Weights of a small GPT-style language model, trained from scratch on English Wikipedia.
Size: 12 layers, width 320, 5 heads of 64 (1 for keys and values).
Architecture: RMSNorm before each block, rotary positions, tied embeddings, normalized queries and keys.
Training: a variant of Adam for these matrices, 691M tokens, 5272 steps.
Each number is 128 + 24 x the weight over its row's rms, rounded and kept within 0 to 255. Layers, rows and columns count from 0. Numbers have three digits each. The size before them is the row's rms in percent of the matrix's.

# layer 7 MLP down, 320x640, rms 0.078, rows 109-217, columns 512-639
098:105147158133141128164155113126151127154091161128151140109134102166092096129135133125097086113063102126165121115105091169115125131102152113138111149106104120149111130152154141117121149156115135083148146137163130167146126097087122096139164117148113140147127143177120111139126131089172152151111112130134081126163150164130130160150132148114124106153130143134082174139142149095126119125122
094:137145098131066124148162135147106119106167120164135088119079154116145104144118129107127115120136120117123132122125169129148145131120156161144089124171111115191124104140123136151150113121151140148104172152150105144146100132105159130190087127116161115095160143150151105136110113125137145154102103144144124115100127075127130147113182124117132121104084124108102133121100084124118129131096
102:128123152111149144144134116147168170145154167163184111155168184111142129120101125124142160161130099119139140118106139137091083133121120097142128102134114131140104123109125135132170130109134097092085101138106115135136152079136135150110113119126060128106094075081139143140100162120146145135093151136142132162126061144148155158155125162109140147191149104114109132106128168080162107103129
102:110156082120125104073151109170126128102090156146125115109086133095117156153107117107138163200086163148168136114172110117144154100108091127152123135136126147107089116099053124142139170130134177126176127132162109097147108120117158147109108177142177140119113117119103117139127167114146164127119136121171119138132145080063090089144089074161100143131082154117093108095125124108166092112099
090:092106129150133139134126148144083126188084099149139089165114096153151104148143131113133117123131140124171096151129106160101098133121119091137113136137131131136139145113102087101105142103172162119130111150112165112115163147130090166133110153138110116152101136175130144143111143131078135111111142105149090098139138131084107118119112141144086109145120106147114153119159152137097128143134
112:147155158123140149154117149201128099146133150132111133092147138114160129118139139130135141131133135116146088086082123127105090136102144151120131120097159167114140149148111136110131144170108143126058150163124138158133139101138116128162131182130116069160141126104112140116151143117137158139143127130126121135137117133141154158144136143149108121171170126135074099122132135140106132132148
101:096108094138123121108122142092116113107099152109124139155142133150141111169117124105110100148105130143124143127132124122104129103186125101144122073148143105075132153108068129118157166150143080110119118134147107149115134161109192141144187188122112101087154114122126135178101081106152081126152165154131130093120108139108118090133166113078114149143141137079130125170162163091128107079128
100:109141130121128089105140094125124100140146091153103112136121135171106136138113117121137123124108108159141159140131138107159140143105127092146119133131148131158101081074108142127174131136114105172099133111137110151140111162095139136100126127115126148151104166140081144147103119157097128124149157096125130120154181098151107111125111102150135118090084127155135148082166122086078113052120
102:134165111121132121133154178129169119174144141073103147131121118111168080136141146107137099119146098124160092123080144168122152145112130157132126143137197116124160125120134107122135129132117119095146156127143106074139151094097133102094125125109117127148112142113148126127133186147120127127086134154090120090153187139110147118146072127147104148147139160120105102068135129111113101153077
193:145160168140154117121109112157105141118112114111081125128174132089127115135133134176098101105094123121130106148143115127124141119129151123111132087101146080136137110111158145121153112090114098050158115120109120142128102136100150147166133086101135128104142162130150126158124175068153130090136154116133145105135117130160132128127132146135088098134107120143128144148119115110126191105121
102:104148107151132093133149115120127147111104138147121127151115125156085131141120157139126075080136147122099150101118161104117158152125128119133145141105104101064130108147150098127107144126139105139092148178136138136172105148139151141106213115147130122129096121161103112121135112109150099150176100129077158129108099125140104089084113081138104141152126115175128136145158121123133116135155
100:127101156148113136096140123125129141154121092176089107153133130129118115110074128129167143119106107104106216116130124131157111149134118096130146097120076163142114084148139126145142122076121119145113123132141108122107095128137159122081138156173123167143140134138121122135124158126126117164141119105163122168101122113100119120154105149122104062116129118150110096127140084103150171141150
087:111138150130138097136086124173148179105113158115135127155127141127108154121148121147130117127133181122102118133170136098139148135119122130109119115135092113102128115111134111143164123122148122115097124110144160101124132132105134145125106161160190082098107138091116100157116109102125111122154141103092097163112145116149157124117162083145108078121159154146123103101119119147134159132122
109:151115145149114146150144130121135091128164128140127126138138107108137124155097172160104112110140139087129153128124147152127119154113124150120115147112072117139187132113135180129118146115160133124138131066090106123123178125138129150136153109133119124117097135116123128145127135116112111119123127149109123150151120112160145130136086169151124073158124150131137118089157103136143114133119
096:116146109153075152136145087123107116080154129128165170116142151132130131135161089151124150090095140105151178139086102134116101139123140129131168091105104131185106156149162120191124127118124122111118107096094120152154155114165079133117131085096157176137122161129132115108119115116115102125131128140134146117134104090119087135176095135151108145118103120127113129096132137124156149161132
092:089147116053102142107090119118106114120124165115124088138136104119154093146116171138149141116148135135126163146102088152102130150169119132152131119144105123140147131159137127145122125108142123094128134096129135134140141154154098113140148111131118097109103193131087167146137153152093111120111131155153097097132134128097118162157137131126117154139116114112108119121144131118127136151108
099:169136150134121144161106104139128177149122105116095198182185157144139123123114130135124114186107071147111142126121176138099130113086114123139100144099131101156138111109150143154147117113141105122147123115103127132127118129139135131110141080103099141155149107131125139103134130145149141146123090155139146155144154133132116120140143092100117129142163125136150189153178130086134154143185
100:119123110144069072174098130119106078126145150135135148124113141125107116123151099149095117106092104133128094168151140114132169132097139131115134151131142162103136103128087119149103135108125123139118159133104159104144137086122135126137109135095134127130175115149106108112104142138134087101158115117123110117087123114116135124121120079086122153132087144106155148113102116164143082137124
103:141128129129134149082117133141121106133154150142105118083100084110129079144200117116110110106125174110130124134118129113104070138138108134160134119122152160161141122109125141111112147161159138072147138133111127133102183152115155153113110145133127115155083137140142130173107122124122142106152123089131171136138120139146132164109145104128167122100081148171130154142139072129119128175131
102:136163144087166117142126166118179136141179147142165124170148136099152117118117108133109098079113135178143090147114142121147148111152145142141102140135147148093155093112123118110119123121163142130108106061125087121136134108154114153092127106114091144132148115094103101128130142128129110138136107162103156113094144123178116138150093126104130122149157131157151147140104136111116109133133
102:080164131157085149127127078175125137092168104111113143130128154168104116118151167119141169134140132120122109102164118097121124140126135150122090144148127157148141122111149163160134131136121108116087125118093108144137105155124136156163158114135164145099116125132137164163146136112096116138147158156147148104123100107100117140156139085166144163100158158092145121112125107141152161136129
096:119143123108115152118120143116104130126132096120117100131168163118199130096118081144124126150082139106065163130116115126107155129148136101106128142137122131147127101125173158102131143109141136109087142077155106091141145080122109121122091137140132133175153102194105138133149092166129097115141099180124134142086111147174147153131137173140140127150088094117139137135136150098137123113141
100:093155122163134151120137146119112124139158132144150106137124119133136092152112110134170127109121151125136087116116053163143143100087136099142106145163127136141103148126169135137141126163109095151137191169179166108154076148132183132158141134150101083157140129116118127160115126111145188101166187116162115127111106144126122101109158136098111117116112121132118144088128091131120144171107
088:130095115123069120115150093128174092105117137136166122117148125144125154100169097104137162126132112116147113131106129144157122119117131137112108126096156178133085127158127156098133090111148089191148111148120102110096110133130109078137123108108175108087129121121161114082140148144147107153102127134111144153146129125128179129151113148160152200132118138106110074144129129131143103128120
094:098141105160120114130108119132090162126118134153122139126146155141097133092145118116081131127156114167099079124098092126152160172110125111081154174099134122121168148124125135101143144121157103132099094091151074136098130110151147107106117129149115176127121112158156135114176110095134113173152158131063149124128115153129148089147160149176130102094122127131100126150125094121153143134184
100:075121157149163128154155155133180122105135100113126111139101127125100131110146124101136152114144143195114117125100148114140145101172087125121129111118092161140138136139146121115154116104164075113123114157140149186112106148131132110045127104156104137128085100173129154121147132164121125147168109080128143179131140150135134115065178111133126107142128126097112114141086133089064079118145
108:126126129173123140082118101110144121119160130147122129093164148146117130131135138093145138151159137122138160144182109162122136138110145136118101138129144095127102108134157105142151115141132158115087092100117148071132135099116158139141110127084155160132117173130162158131101111131107136136133111159092102127154130152110126118121150130160124064148158134142177111137132114115136092105169
096:119176132130091104103122111128145121090104159126130134158106160135111145113121130130153143121121124179120135149147126164090131136132139116120140130133126137095124096138143102145127137125116159152130159154145096150152097150119138113121120162148124149121142127157139173120117147125145148141120113100142120127104075089128143151092098083141132120159158126142119133117131157120167167136169
095:157121144141127132177132102156165072130098152131098131156089139139127103110114142168157119127093148135090158167127085145162108098134142143133091120110078126137154088173118102145156130147126116147115125193122095150120097109092168108169128143114134080175136149167121140129124130134138107170081183125156107138130158145113128155133119118099091161128138149138095128116118080114175136109134
102:096165091111153121099140056101148083113079162125127105136186194167095120095148155136083184130154101139120138118146097141161121111140103096116096150121133112160107094157115160128142107119144130116163109146094154148109129106113125145125156108110128186142108118126106144116141167104136151104147103136129138137137153130088136138123143117147124151128144131145175117151165115112129129130123
105:124179130084134157124096142117098163130133142096154138129131127141093130121123115157119151144128144128052103135135137117107111098146126159166118125128082141136118104161136144110123142115160139124143135108145158123125083159139108114147120093132105141099089116153149106130158117120090168142124131109102146153093109087146090141106158128150128138127176114154115129158111154091082120151105
101:160099118109127096168163152135140136152100086136155125119122151162120148106132097161134097166144124132123164132117133118126116146087119147129120165139136122110179141119146122134132126135124138163118142133127102135149112146103126109202150152126143148155102142150141155123128078139109132142120152109121138104135117119101104080091099132109117150137155143184154123131132102136127108104127
096:175074132132132118119111109130109130152108113130130136119142091080116146160172122130148123141128095103122107127132137103126147132115135089131101132128109121084148133171137119085127142091149124163091116088174115089154120121108106139114096121118128107106109118134164095081158174158118138135126152094121112084168092120173156106151110125149130107158109184167074138129162145112132117123163
093:126137143103105111153147140102113158122067164198116147126132159141112161143152119161119141179133147113125105117160115099126163147133118134166111128153121120062143092078156111176167139125128118151121122114185102157159097126110163095116119143083131141106139169142115133135105118136161124145181086109165115126120155123136173116105119098119149151117167136150160127141144136138091110080118
103:139190155120135145119097162174090120131126133139115112099112145132140138103151159098121152102119106098137141162153142153144121171087104127152112126133153135173118161109139132146134094153133109078077111153103151163149131121118128144101115103076140135075108108146169105155152114095129141133129138127151135084127123118146149106128145088119107131083140111157125160134121168067083146158123
105:110101111128151165144123152114127135108127114119131094095071135148160120151114150129115069110126134135171145135119132090134145143155075148145165123135131133147092126115102104086097172109129090151141100102161171119110130136088127111152173146186123100144176188157133081165093166094151119114124142081149143144146133078077149128107127124154146155114141135123173155152139130132152169121118
108:126127156130139141138104129074098123110150164070090125118118160143146148080161147139115147133144127110116156149099122107124099132101126131111109115114112133123104115132170126109132169141166149119152111135071135141126125113160102169133150155101163136120096108093131133121145124151112152132111123127151171111123097136138146122144072097163145169114138102124096113144147178149151134114118
088:115147135128129078159114141129078115132086144114145086189122079117083140107099122153119111119081141147153076143088107148160182122106086097142116083174122110063130073171085085156115097106129141103076124114160115084106146095143124105150116143075155076114105143150098114129100135112123105095117087138159094134113107107108125099095134139130136108186102163143143099083154092153126106086084
101:145139096107077110136138123156139096097122142133110126159090076079106130114128097128141142141118113131119175110136086080152117111127126100138103140104123129097129112109160133133114123104148161181121133098128113094163118133113140188092145092110139142062136093138183152117143126116138104122161086093124146115108102145091136133111090122132155087094108162146083143125145120140123072116133
093:120113098144130183177134146097136114127131145093130148143117125130135127130149067136118102122141143161168153142113129139178115102153101113143145117111133112124137139091179143216158113148113115128119191097094126141110176116171117131141165104162133129101128134125109159134107160138133143127181150162140149171145171144139131103116134153127124174185118141110118112134146139096119149128126
088:131156142124157135099111111139132102106096150099160119110128161114124145130138149100090102096154135121129075129163124157156120157114119105105131090144111133173110173137121138183090092171123131147129126149172079124128103155104144107118114160109101112109142135101140128144117110124104139135133117099105112111161115127138104128133156136122126125133163145084119123137133127102148104141168
101:111181180084156125168106145133119130083098129154155107101106094149106128129150132131083128132123154116158136105161100089174133127132111146152157116154059101145111129120135118123072096134114110102120097068152113149106115136072140120133100123133161108110163167147130114133085092153126150191111114117162115118121124127165112116124193136108143111113111108140150138109152149115152127129165
099:102138100117090122094120152174123136125139101125114120158130125128067152155134149113152121114143092143135132113147099163129115136149095115148111138147130120080126101104148092145139111137141108143200131116109093099098129100113085113165151131145147118108121124115136165143111127122123108166168153175119142139142104188139108128165111154116121056122136131143109090105147133079093122131097
095:103073139126109134155177104118133086120076162153140125113125172150117076096127157119107113134115164131110159153164153103124095153075129100115117096132130127119159100113101133141111161152131105117174110173094148100111123120147089103118151117121095142061118129121132125105132115151126128110123091116111151113133118157123103139068140142111145128105126126141139083148122176137104150140136
109:111171135104088094141155061166172076115105083083100141086138130124126140125125087131134124139113121181111182133121155159169120126126096114142131146107118161126094105138119158107166156148126158146146130111145165101154168134104112174134112093134178142130130095133110121136091123111094130131160096139146126125131112131150110157116134113139146130112116160141122120140090127076105134080116
102:137093182117139162166135092150127120110113140145146161195153135138091132166098124112118132112122108142149172128162102130092142140113104079113105122103143131127118126131107127116083089119112087162123105147112106139108109120127117126127189131093108144099174073120124115118106132157137098152132101134105155116149144165122146123115140124154175158098125107145107169109152136131150128146102
097:105123112118154112113142132125112172100154172107167130154117145097110127159108124175102127146103084099093079100140103114143141103174159161135162106093142125113100095157137139151163138139165124097099107131113144107105119094155125096134138192116114084087148147120117196151116109121117136130103142118138092136090168165178147153114128142164153125125152110114114129087152121151108107125128
094:148144114122123131131140135131160122117133144091106088147119177131117097114153106107108127136131121156094113157110152132073141136106101090154097119106150134176139083122108158093133133114090131154089120121114096136152147148122129076142116134129126132124098129128149177156141135105137107096137124144123135074112086101081132128119141097108106183137092093144095108146122167148101181145124
090:144142126132138155119141146113154151123171175150115097108093133113136126081129142127092141114122108132128142161141127072131115108135149115090105143137172148169100071143067121131143139135142087093101127138146114135133173148148114133125131101126143123140139159105127159145101154143203094125092114162115151181133089109154188149127109152125144124128125149140118120085125094112146114174175
100:106106129146184100099119112094119183121077128136098073132145117128144125133116114164164121169111130177136132113116131129111179109109120097120088104146147130059152133138142138119142134127115153128161132173130104123083123125123126154094088130113109136114078099095105113141154080155123109097138136123145145085117135106137147122136090073144099115157118140120117121147122137156119168121174
104:158137158083107160170152149100169086173140114137120100118141145145095146174123154140083096095142117128124120125171152175151116159118112119143150129127102089126155154119149104137104117085073111132117141119120075132166124126123134105108121131164098099119136142083106142141109154118144147092116131151139083134126145150108137081108159138063210115065088122123139156119120140101132121108132
098:099142160177130081126179160125110137178118138143079129142166180154105115165115117116118114169103112158156104175120113132084105132142074119117108111093128151157116107124159124154084146133149133148144113104117095111127144145099104118072095123087135150142149119100118179124144131149120145158120134133144086112112116112192131151175113123126148115144128128109138153171112126133129144145097
100:112118159131115129128106103108118124115138114147159121102086118154104108133108125131162126114160122120163120108206148097140109104148144131139113131130157141102128098102073150137149136134115072151154116127144137130085150102144132109084115132128109166127131119113109123114104130122150126097116080140120150147127135153140093098107145109195105142172171109172139120160110140116124112106129
101:161136167141136127156115134106112073107138179132167129134115166154082133133157131146162086119119122115128141104150134129140160133110152135128150136156148123136119153144115155099129134149142124121129122134147136136115118113142153095153168112105173158108152161141103163140117170050133098124120121111123167129081159104160102110134107112099135129107143133154120108135122144097116112146135
109:134141141116163092116079121100106131140137171108080114153106163112131132111130112082139130150112136113110176148108137125113121098159142119142113141118139133130106110121117117090127185095125185136156153147101109134131174075185136113111092138129093087108114153117076151102121130089133107150105111127157105092083138113120148114126166133127142127149154075140091139139123125116140109165116
104:137137116130141123096100106128150151140177155162103105134119127073141153165078170168103109127116104129163116126103132106159166100159127137146157106136115115135146127121147121126076132085093174174093130130150116099180146130127126080150099160145173111149155159126137111153132162109174117115107190145135092124133137089114131166125117114125133146156153112167160137125144119142153130111111
095:147142114110109142108188146064150139088105155097143121131149128137113144151155148108131101155140154149105187131148126152199114153119137138125123131071122102163124100137127082157148109148149098160138124112092146104113139174139158129159165106117176148113139125118179139138165148149129095122125129130170146150117139169115139124139113153124147137128123142101128095121121105145130128102125
093:099138137133193144138093150150082131126146098122125114120130146128085150160098134111133109146118117141131086120126127135102162090104126130111151125122165148107139145121156128150100123119120164156151156090123157149146089116111095076117129171110130111126104148125126094137125096109138130133180143184132142126116127127142097157106150132152178148085105141142126118124127144123108133123117
097:114147154138117085151088129137141132109161103096138107129086087154123117105115103150131128079122168151123169100086162119123151154146159172103157115121120089152143140170116174121107141160127165158121128142171135129127118115119075142090151119092145119166110105117101139130108126126131137140123142163138133105109125136156080116121123095142103125145081145118121158165127113126149116139117
094:124076099114105149141140132144133156127135108097161128141163143134110121131156113135071104069121117130126134118131116099157180124163149115157102134089174095129193096142136192136120162163168157115137100119111122145127139133197156150126157143115110146134162132103152117139091080170098113132115083141096145143165110137120133135156131119139142120154131163133103140092117130121073128147088
100:144091101122137131065133134119104152178129123153156127123156101117148129108148128158100126168123119137114150146124085161090118163147087155154137121117102107111175134131171114163074128164108178128154153115073086119158126133154117092161096111132104164094140113161100145164120114153079104076105093138134113124116179102113129143127110145064122112157135091128161135140157103140154140144122
094:124123107164129099152122143124171086139114136125122112121133112056140129147123143113179114149122085133103127140131134131100095127128094117122120140114093150122080095115114132152121161159099118096142147134097127108147122101113173116135101142141118111144138163186141122163149205131136176100128122102134131136117162093108123093146114137112124135141110123084123133132140141120158131109122
100:116182125122127123140137134151113102143062094116167128181136146144157163117131102096125089161155158112114130135118134120156119135114127114154119104104147119150147160133094122107104094150109147181134132123163108175154141145121153113141134110123161119134111156126140096132146134127078092141117115143164146118183146126119153108108137099073187125083088157101148145100070155099152087131124
094:158126176069142075093070085111097160084162150160135132103065150153102119120077166113161132117172139104153098136137125100155168145124155156121154106109164117115171104141132155155084164170133119117144105092132092168128129151086098139148148102110142163140156106140104160111168095085137096132104104116116108074111125101124074124152123135144146155150148135147130139122140106113131133103137
093:141120138122126133116129131154098125141108143100088120150140087111081115131120134141120139167086143139121165124109129125073137125148120082131124080138144155115116139122111135141121169140116127121158148146136159130108116112117138130153097152151134108157108101073140090147114107149155104159165139108113162118184122123105140086082131116104129174141137158142116189131187144139132116112153
097:118138117142126114128133158111175135123130107108114132121121160108160116128135123128137143102096135104171136140163118092124154115049121146118114159142144151160119095112096110090154106100108142156164098167115178107131116125160139117124142125153154145148117159125110135098115096091161140096136112161120102092121143101124151179109124103129103185121111145109108143071126130135113059124171
093:107119168154133163142096093123133142132148154128175120143119159105132133143119132092098109097126132121128171079130126156109116116112124134142108140132116123146148108127147134122122082098121091148098089162107146136110112075115095112102098097136128167151112132118082127109140158141130142141123119138130098118189123169127104125142073149130114139110176119156125149130141198153123125111101
092:140121184113096154111113104136109167112061148102113111118145148150126128126124155132114102110141098129124136161081139110121102109115131153152141106159138110139160133166110068097152128143137134150125131123153178115122100152160129168145124121132134135178104126120146139152095135130133080093115080099109122155143141133160149090101118123130143130127145098135114147135121118107107163066142
091:138122147144125097102114141146167105123132161082145181098175149118139129089117138133116110117130131128129147095134126130154117143147176116116086161129134162095106106119137122133155166146149134143208135166144089169132094111147102106140134169104162109177137139123126117075127145095148167145154115107103159108081132163131142116170132146107095127102102110118148088097081168116111138137139
099:110109153118139090100074175135094131099150110107092154114133116143119110127149130116155120137117135119153178137160108118096113139184134144136135135144099135109169121101152119145140127132127178088113141124116115098126119124136114126120129110114099104109155171130110133122117105153133089104162142135155142134120118109116121166120171157141130129140145102167136104141114130135134108170111
101:118109060157150105112098159132090126175135122172133146104149096103163131158133145144121112156093158121141147141125123127147140105134105128137111105151137183106079081123142090141154135153081142087086117161097144157172119153110124154151091157117204075111133084099132158134143152134107135152094107113171096096112086118109111115140111154106142121121114092136120132132132124106135108156132
095:116129125124117138121146081129167137129120099135130134084125167126149143130162133127084138119147110093116129130111116139143151136137163144132112119127112119104126100120107131150152114117153103135117108108082132171133133163138149107146079129110124118105112156144125139091157128124120130090101111130147147188089109085114164092129108105184110147149112118108137161115109102149152149138100
093:137090130129135139139191136114156173105126129135078114090148165101146124089080121144124091128134181081165157165135118110114150141139127130116082158140060178131100143117082150133115156115131094076118129126156150095085134112106155116131139106093117125123095115140146091140142155126149136129159118163138182134144123109157153154115124135118135158132163130171163121127115118121079185131098
100:138100164113148139136163154149119165145134101118072136141168147096149080108117117128139152103117148127118103168101143094113102118182157154129138129126127120120159138068109163120115146121070130117110143125132133097118139157127118138125134120098115133119136181131103097132114122132115150141138159130139085098137105141107102080160106132139142138128151141134079145105138104116136131093153
097:107088089126165154145106138123121141093077133172091111110180093141137165140136125123146146205123146118131130115131128110048147160078139113112122141101173186131154106152117138119133130126141131122131104103097123152141093120094123142121135113131142140139100127111132138106136107123147135137137127116140175151162154110113130150147113092135154116113156086105152140109171137102127140161163
092:166168123156125163090101112102104091134103102148121097152125118131141144129140142183162127146141078110112133124117141172145107110128131135133144144092188084098123096177131123146164141128115137096143145126116130124093142112165143107163141121159126152130145104190112120160134140125128129118130086091129123159112167140146111123141121103132107126120131102126140074107107088126095167125115
094:133113151108153169123093118103147114121115161122094148099141190125146100154099155111132064129144096113111148176120117154096105179103090120156116149151156114156142115116167142112135114144145149117136125143122104132114135170144147169151114103112134113101099153131097151122119115135141149143117125147133138087157141124131149182128102128084168129090128097104141126115124140102159100149153
094:127150135146149094115110090144133133131136158119100144146113134102121084137081129125131109153135115108108142129135161138137091152121120139116158105139163085124151138135113140093107092135115121103135134130140160164090152132120127139177111086085084137120123136131068168130153115119074135121139112145096139128148102122152143120144152129144109164151124118123148189154112112138154122166144
092:089094108133110112154138144134140130139154118128116114124119093136105099119143112155134102074087121155120145147110107158145113119146112128143160147104130132138132107084104133134117125143129115091150145109120120119094115159106122172132115127109132127172131131108161119156160135107156095145145159128154126066137176116109124100160143135096099109120100128137120139132131118116103194123085
094:117153190139132122127152120105129127095096091125166182130158130122133124135111143150099104117124139118112135115101160125148150117124158164126105109146175100130189101110138100117164164123134127155120159117110096120167149095173126168127112086140160107106136098140050159113171084107152124092105157144117130127116117125112135118094092131097155121113136129173110102171116094126146132167184
100:144110106132097157163089113132102125127123110103120112136174084132159150101155093121133097165126096114153109112084156118124101087124108126137053149167161151128142126117098128133166142152177146153143142105118105143126139133155113104162116125123128086119140142117127116165140166138124165132176160114113106156135128141146196115131106134159120124132111098139125175125142151138080111097123
092:167130115107121092124126114147094087157135135170110105169132103094115082115134125124123128130138108126097188104141120145142141177154123127101100115116120108130133130110120169167154179127145115130113185079114166090143145135113133107110149148104127182132119100138144154125128142132123112123107127084090129163120155110168127125099144131130137127139146159084097120158122141128075131121131
102:135120080115140125165120165120104115107165119152139146148153092125162144140144156138148141147158132094157107108095094145137117155152121150128138106116102115159099176144098105148112052111156145111122102140106173109122168149174106109161143096122139138116143142091157123095117174121120093147127123113078108086095121136140153161151141129159100130169176098139106148107129120129129167114119
104:111137149139157126170115097129135144113132114116108122139125137116142129120093172122119128109134101153131094136154116053109111124146121139102137144133139122105146156121099109166096125134173114139149062119087138121147109088120088107121165090107117198121118121107135128135165152114177114175114151149177168102127127148130114155146160131146154109167141150120198136146145127156104104119098
099:156139112145136152158175110126105136144172140133162095118136202153107103103127093139107136096153103130172159123125151142116108114123099103131135134108127113147141106119156115181141110176175135099128102127128123100112126165145085099132111140134147119154099116120142147128091187166149135164073142156127118117148109133129076114127164126139146118141095160113130130121130112145115097128152
106:130137107121144093105103131103113169109150110138158119119142148096140118139097131117151137135127141139133183133108177125189121141106121162121124146125107124128130118128156129099114121150158160157181153131139094069142131107091132131143084102119134131149111100174149151103146118097128091092135126114116111148098155135126098123113109072135141113112077094142087124176134129096105125133125
095:134079156114117133162136150155159123109101139104089126113113138143127136125162108166155146148104152130101089142145115116113168110152128112121142096168153137162083059093127152124151114150155113112134120161139085130181072127089115158135146121146147154129155149119112103128163121140127130134135153141117139141083165115138117156132106147104123139144141108119152117144124113114114112189114
097:151149151141133125063099120117124092163099139133099107165181125091107152162128139115110141121141122121154091118082149109097133073136139132112089146145116151051132176136092134170094095132132137109167133129104108147150122158130109155169100119115131133121100078135120091111104132108087118161139151102145114145115165155111128153162108159125116119131156102080159151165149104159137161125135
100:109131133081114139101126150154136097143150097104122128133103109095129113115108097095145172111115092115111112144161129146155101113136146135117117127171121134096114120118133099124100128154120159119092150176171136141173166144125102153118106156147135122161131134138135075139131124114151110100111122149115128147114117134125151131137148083150110132127120116112156143120132093150148127116098
108:105181137123161105104132164090129187071151071114109128125153086142116125155127114130127131106075145168161128139149101142091156105176102109150113103135135142085167121124126136141130144179137114128142165131126164147131117141104135126115112131098155075135137112117097078140106137117091125143151072107134109113128135114143150140116125129114112156124080101162119140098178158145126106088146
091:141139116150146146162095116116133119131116135152119153131117090108120116136144100171142092150153096107097102121096165114156172111114145139121129116149130121108108128110110139129143103155153089104141130086120138133160148096138117077165095131083103136140132145144139157125128167137140142121124136134146121125146169081140145134167142118143124139133185093126124106140100124151126167105106
094:147149145105101090132128121111129113130135137102130116122131117128080051171096137099129112165091116139136116116168100143151160149114124120148140186157104113117115106107143122127074120169126156122090114128104116154152121152129140122146133116152109142095120137130156094090119107158169110122129152126085134123144112120128145115131161152147142127101161111148146140140113098081136131166134
096:162135166121135188145125100197148153155110136110115156098117147150183087104155120129138122103190103128133106132101175157145146127138155111106140139149088111178136130146151135119126171106151097165123115170120110120131144147152116110153106143119120122104162160157094131120101154137096142133099125144161120136145118104129108114178088151106159132131155134141109136108087113101133122134147
097:132144158095140120096104122110113123134108148153108116131131135123144110147111103160129123146101118119171119119100152104138188157118105109129114143156115131140105094091149136085128138146144157117078165117135104133115115119157128177092139149133129096124161130151109151156141134125149122089110123122134122119123112148159150138123106100118146141083124073091149143136116159098130149148148
091:128138095117152144134129140124132135144129067089124152139124132137132142130097146122162098118119116112125128125150110127132148110114141125119109152138129101161122145110132152146121121100109140149117110134129122153119109119104194120147126129114138126140123104108130188118119136106099138143138115154110138120118126161102146124142115148174160135158124136142198108129151138146142124106114
096:169104120109090176141111151141136146079115136149116132123138164156136160139123135071110131135142138135161149079090119082139120134094128138145157115130121144151096118144139165142142119063114098113182093108117122140140150135123118108145124148127131133142121137125133138119073157086120082114129104132138121130164118119080145117137109150113153150128137134102143146109133119132119133107159
102:131064106161178129157103145159152086112130106094103092125120113116144138183111147125117163106131096145112144141142106135099150114118089101115123124100136152148124160138123101116125104109100123094143150131105127110159164152115131158127114127149143107130098106093169122144123121147150131166105129107182152132148133115096138108124120121141135131124124108127111143123158125166139111144203
090:138114149103159098134084147100095150099109142162151124139139133074117164155145132153106110144143083174150101105103098124198120115120130109134133120144135133087136108111139121165102140133112105124122100103143087114125129132136140094091155152146136148129148120089149124129103128127176107104128128120156100108104149195165141143092150133145150132164060137141153167143149103127137117127137
097:117074123129128131125096103134113085087137116131108165101114126106168102142153150148135144108101190129180146154122138107154145154131086132169132142145136131162104122085110162145106128109159123153100106186099158120048138131149150142121147135130109126098132141104104144137110143110128150105129098098125120088195066139108102111112132162180141137098121117136090162149127172119127167153096
092:115124173119096104171109121131177109126099166106158139098117150138147095114078119101108133153153101102088098115148133143129115133138135152101129171096115118158137121082108139137143109122122073160136131111133124076114071126078167133118124095160054156122127158137117120098094108131119131108134146142110111108101175170147109102144110151181127100137141083142093134120155106145166131156092
103:164127156158088133135141118152159158140135122131144153120093122128142118131145130136051153141145157130121110116131133101145139144148158118104175209139113174154138142109115156102151134111117087131149145092127127161128130112129132107123127143112103148112151136087142099117157134096126123110187145090120155132130162134134138142123109166149130150116098131161113134110133157132122125124102
097:124086110148108143138073136124129084139146134122158105104079139121151176137116122100134118136142202132113114150127151137143099152155127114157117158083140109143143138151127087086104157169099126129114109151125094128102168119139143100124126151159158122089103112150113146141114124159099106122106107141158173135139133107111114090095087119090119133142145110181132159087144154123103072137100
092:135104126137149138128146137102111071166158141157125092127095133150117142093147077132099117135101095109118158128105168155100170146154114114164143144125131155135132161124150118131108094150083148145141110134117129145146123120132151118175154144101127147126146145150158111099132120134107154154122082156072142084076138151096105156124137142120143134185159062171110134101090161207077120111095
103:148120129094120085097135131138091137067139114108100134133104125114146107089144130148118114175136141088140134152139167125106118166162139116126111120139145103108115105135148098137150141142131152109109143159140085137124108130135101106142112111138139101121177131123120101126122135111131141150129107066115132110137100132114143108160123086151142150110093142104134127098089148150132111154118
096:154200141090165150115132184160099148129109154131140135163137146129088126119112078124131088139106165148119131135122144152138175092160091103174114087166126089109129120079136108120114135134091173158136139162129100152144118110089150148115095163102168132116141087142110103129154149129197127110128114096158145113138105129153102133127118118115147090136135120182116093116147125152184095095135
104:117115128135144166128090101110121117107138144127091133144105130163106128131101105151134129165110120137117146136095109166141124115145157124146114106172164146136072155160118060122137130161110140115145149110124107128137176131115126096121181129093086091161145142126121132140136098116174192127128134133140084110115136140123131110125144115075091121120137097141158154147124120109132142085186
101:137078112133109100131124119126138150146116127145129174104107133132149135110137154154151155133105084123140086175136151117144121134176111138125133102128155159163138157124137140120135119079159202176089197113108129110151186112138101135126119091093076126152130137123132159093148170085083142105105092100164067158139130162136155134162115102093171129155088117161116141180094160162135135138135
099:136113123136152141129166125109127138128112118094116155138139089155143119152145101126133120099118098130177087104166102129114143133114092120134109195110144159114152100164141103150073114151150114150157143142142138120110136105112109107127151152127109117123118139131126133141112091150131153109099127144165137089122102134099133152136109180141107097124137116159158123132118132149130108120110
282:171147119119138123127137122134140105119139136157133153119151106130142157107148156156087134144124128177144145117093145142132127108109141130140144139127131102124125134147142168160149132144158151121137155105074147129124185110163115138129136100102124144110126125152103147102168157094097149110113095119130142125094123160152067136131102115145106138152128096128111157136120138131133137111146